{
  "n_layer": 12,
  "d_model": 64,
  "n_head": 3,
  "n_kv_head": 3,
  "head_dim": 32,
  "d_mlp": 256,
  "vocab_size": 8192,
  "activation": "squared_relu",
  "norm": "rmsnorm",
  "norm_place": "pre",
  "norm_eps": 1e-05,
  "positions": "rope",
  "rope_base": 405000.0,
  "rope_fraction": 0.5,
  "qk_norm": true,
  "attn_scale": 0.183,
  "bias": "qkv",
  "tie_embeddings": false,
  "parallel_block": false,
  "extras": ["some layers without attention", "local attention windows", "exclusive self-attention", "capped logits"],
  "init": "uniform",
  "init_std_qkv": 0.0784,
  "init_std_o": 0.0,
  "init_std_up": 0.0784,
  "init_std_down": 0.0,
  "optimizer": "muon_variant",
  "lr": 0.00677,
  "beta1": 0.95,
  "weight_decay": 0.015,
  "lr_head": 0.0112,
  "warmup_steps": 117,
  "schedule": "wsd",
  "decay_fraction": 0.671,
  "decay_shape": "linear",
  "final_lr_fraction": 0.1,
  "batch_tokens": 16384,
  "seq_len": 2048,
  "doc_mask": true,
  "train_tokens": 96260000,
  "steps": 5876,
  "dataset": "wikipedia_en"
}
Each number is 500 + 25 x the weight over its row's rms, rounded and kept within 0 to 999. Layers, rows and columns count from 0. Numbers have three digits each. The size before them is the row's rms in percent of the matrix's.

# up: layer 5 MLP up, 256x64, rms 0.255, rows 227-255, columns 0-63
# down: layer 5 MLP down (transposed), 256x64, rms 0.128, rows 227-255, columns 0-63
up227 116:481511511537504499520476493477510471474532480492515506469526498483547507513488491500466543484494545497563514517526505479482529472493535506490522470463500484463493487463519519504487549497472436
down227 114:482498523491472552531521505478532467548486529500442485480499487513533449505468470482505517541500539498510520533493462504488490478491509528460505492472462450487492474485528505478483515516501498
up228 106:525511499513465516468523507503522544504544550520514455479493513490472511473524480457469501497511494499559497468489489473486482531451473537501526487496511461459489471504508493517493482449482494
down228 104:513511516555525518495436496501493471541507512481452482534490542501494493488459466492506488532449464493474506511502481516485463476517510484492497485452494524490497514488462510478535450503488523
up229 112:476519514497467506501491466535499498523508492558457511487485521501511510497499504488492480484524530525498530489508501495495506551488473452507519520469517502507497492574482493523489451534422491
down229 111:461504501486509504484512507483492467528443518501522500459491466540453498517513458489501481526506491539516513501506523518539509532486512463497527506465525520514527507552466527512487455497445507
up230 096:451508461516503522565485446477530459485522506498444468514530488488523531510516470525531475503475502497463523513465463523502527501513488488509544487472479490484505514493506492494516539489485491
down230 093:491516483501493504519496476456487492487511536513509515531517485503490499455523454507488472477477512555464458524482500529490482532535494528555541498474494533478447504509464489457535492503506507
up231 097:483533495457510520526517508526524520520515470462434486502544517528498510520502497491491519553508495511557515502479517485507470532521534508468476482502519497508481533528511490527533473464460478
down231 099:489520533517494500442529462519523474527473514471477481514521516573519523493459491514516512503513505504450514507525477534510473480505521495485497486526537465503475484451528493512468491538502516
up232 099:508489523524503531494517490495507499511480474487485552480498485467530504485511458548533461499473464535456545508470486459487508526527491523509543465498509545523526533499490479533483472484505516
down232 096:495481512469519521517492496497511461497488484486530561474512532481483517504476452510527492495465513485527535538531495496502460501531485532514525497532538511539548492449454484497514504493462501
up233 105:517542469511484490558516483511499482507496561476485510469508456506495528471478497484478532501478521517481502497437500471519487455489478484462510513495514487463491490491525514538491456491486550
down233 105:508498426498509525517514480532522485494484507491532519477517488444506484495467497489486495485511531523472525502471495484522507516559434517475493533482457514499473486493455500526508489465504468
up234 102:521478503523525513464528494505508519463510487536503501501542481455468539499480492536474503530494486523519516495515507508449523500513515520528545473491536510513485499540507476545508457470487436
down234 102:532460510490532550466498476519509506496539518533529520487493523530507525488489510491469536481472445483494541504524526503454507469521498497477481521472541507534474494506455479493496518488519454
up235 085:498500545500502510568498522517498492523505524515485508502476573521539512489495451543485525528504462493490539493533486498494547476480523547501487477458513487485497518509497496472472498518511529
down235 086:517487526480516511457521508546492504483512497513475510512549475471483481480513486513476505458549540500509497501480507518501516477470464476483509465534496500534490467497425509507492501469503438
up236 107:465523489499476529490500489502506475424576464474486467483520483505458490504503485517513489452523506480503524471496486488486540510484544469524517522510490508510508547501504485517485512509455501
down236 100:469484527460467503479557517465487487470534505488498512485510481504479507509498514480492501496552478496487494469476509507449478479486565499490539539524544515480486493465506453480488467515478496
up237 108:467493537491493481486484463495516493480504507538496516478562532488444553518488476497445461510464525511500469493527497484527507513512491445509507519549499497507487533478512518501493500528490466
down237 110:504499555521509463474498496441527553477499525495493515485499514535498485555491473504453491496495518545458466509504502480525523513526478468511515476509521492487492507512473481522512523458548484
up238 076:526502542523501509487507536488520515515523516506481502452514518502444497478462488508491459531511468475484467513471489502496475507489495480489470486426507468477536472504538516505552510501530465
down238 089:512490465496513482573491469506448506500528500443518525528470526522523514502518502491482439494491499471498528488495482448504523496492449512526496526480488486460487526506502484477516465513518504
up239 112:518463549498475506482479498515525487499519522484511511489501541464469467505494462450492476520471500524511484491493492525537492482460455442525479507471506467519499471544518523475516525525532512
down239 112:512479504476451515508532468491504492501539530495523500515497520506492503468514476508500498502527473500507534551505512484542529473506525513473481472506468461495520547494453507504531550553552492
up240 117:501518482514492546489480491499504507479515488486505492523548487499495519514525502523432488538492488498445493459553487509538530454485450463486514481489499497502512476494530521502527512505473444
down240 113:488523488490507531517470499501487514457477528447462517531459482489495528515531483549514479526518487500461500473544520530553527511498504490480530491510517497468539477537510513463520493500482462
up241 091:533503515542477487537485491532501488524533441495476507532535516502490474501482514462559472482477524497496499475456470511524481543471496485494535498499507494508488486468509547483474478505511551
down241 083:467491545515506532502474512504484508481492490485507472486475447440546515458537502512502482531450502489510500486507522480502521488514511513578497529509476514536509484473504495500517521462496461
up242 110:507497498500475515482524511462510516465550534507485455527538473486487477539480485531510507529525520510508520499513503498496529493574541492490467498478482516485519533469523474511495474456451500
down242 110:509515484464512461473517471528457511495494489493491554458532499521469524534511508493521482482538514496472484489531508514537522502459505492493513531499566494458466524490473500538488487523489464
up243 101:456512497534486507483525480495492475497478489534486492527532546456478503469511448544490439531444510520467526486500509503496525499493511505453483489503522504509512516523506488538493548511473484
down243 104:540488498457493509482465473476497485489500549493510529516566536516470482488451485474539510512467460479471491474494511473534506498481505547501474507540509537496494519533496512518469505474513493
up244 098:543520521514512535474521539523523491523556512534443488527536504510513520510491467504501526488501482457472503512530543522491462502505501515482515470524539469518520507476517497503517508443529503
down244 095:522468494486471507531484523506543525504472534519520562507504495473491505517478449496498539516553484475515467481473466517519515516477543524511494495548507522476490493523478484523482455467508498
up245 092:500507519515455508498490444518492472507538502508497508532532533490461524509485471456478507488490507505489534491533497491550519435486469485507528467493515530475497538509499500452474478457505478
down245 088:537477465501520480510476457477478516492510486480488510484495515504485495457494504462497446486480513498505532507549474465479484519517451527488475502491476514499440500546466486503457525544507478
up246 097:574512512513524451487510478509527476490524550499455469510515501484523512515523492492488535517512487492501489522503522505458511491506512502512484484487509495520543469500510547507551526480539441
down246 094:524463519456556492558500525485511544494516539537505520501514511490476489480484479504496527510507471447500490503501508492498498548545515475478449485519482498499481467529482519521487492450505482
up247 088:487512491528505511583482494480506513538506537466486537474484519515502516512536471504521455507480506511497470493530513480471535468528494492486517518468537519565524463481512508497511490502466507
down247 089:544491568487452474518487519521473521511497535543545527504483501496512474494497517527515453509516508508482501541489489513489516503489489481525479504507531538495556494479485493495486478430514499
up248 103:500527527518482479516505498542508494541492495529464494475482501504482484481465489508528438460462505470489520480503530499479531524494531533508543501530507506521511467504462541513456458494472535
down248 095:476495498512487468494490517502513535520499495505535453495528509580502535501523506544519486488506439486509507531498513484460474493471518472477510473475510522517479448516488504527548493481505467
up249 092:516490488501453493509535511552469502542539558510494469494512499471480529508533456501513523512466489498466546487449497463512511487513490508477515509514486484540513488473500488523500515456541492
down249 100:495546500494473507495482546460498507450566491500499480489514476488495527507515488503481509515498454491540499478475533491473489503442504512490496528499473529499451472493555491506486453500512529
up250 080:518480546516483496486481496511485478491506475534468505519550515483496516514490431554479506486502507512473510517491544518513452487504508467477523494497489487479548462525510542476519504515463544
down250 081:521474511502473499523524519510530504510490499529463512543514491531519522504502465534496467525514503508493528498445520514482443502510524473471487514530503538445513461497536490487506479494430502
up251 102:523533543512504510556496498496495444533522490499472487489475512496519512533499500483549462535490485495453503501517491479503521461531525517489506510524500478487465451491511506538545552482503516
down251 100:499515473484508511483514485510495470527549486468504545503500541503471505501497515456519485503487501476507485507516533480501496514494531498487498530440528573467484509466519465465484526545466471
up252 096:499504535535475506557509489521486503492516504513531492513490492498497529506496457479493531480497503517461509516491488497483454489543523476497523465499549486494495463461522504489533487438428485
down252 097:497495475541462514491444496520453501513515481514508520516534487532490503482519485438531502494485480491483491506537494455486500496502512518499519516415490510511502480483453493528496482491498550
up253 092:499490513502524540494509497515501475509533516486508485494434546520474555500511502511507509509487508476496522497482545503517491479490512477558496495521514498550482428485550454477489492503517478
down253 087:512504481497505459488531471535517490538504523448485488475533490459452501508508450487550461488521510486511515499507503468469474505494436507483535474481533475475488483520484504531510497492465504
up254 108:491500481484519486535501535534515459522498444500500490487452484500501530492508471490522493536510516496530520491451501451485531443528512452523526521503504482497525496483527515530518487479519451
down254 110:534502535493479481521437526493515456505450541451505476486446446488506474500461516522515469480477490477485498508503476542510491519506499501532482497499489522493532486504534518501487486501455510
up255 097:449493470550497525512490474500483533496490502518472508531478538467529536512478502480507538496482509531475498503467477518532507463526467490499484498490529494442476502551517487478528509516523450
down255 096:465479497516489496492516493495471516520517489527466527514523480528517498551552486476492523506482528493466501496514540507475495516462553451476460520477520515505481532492549515521452474472480511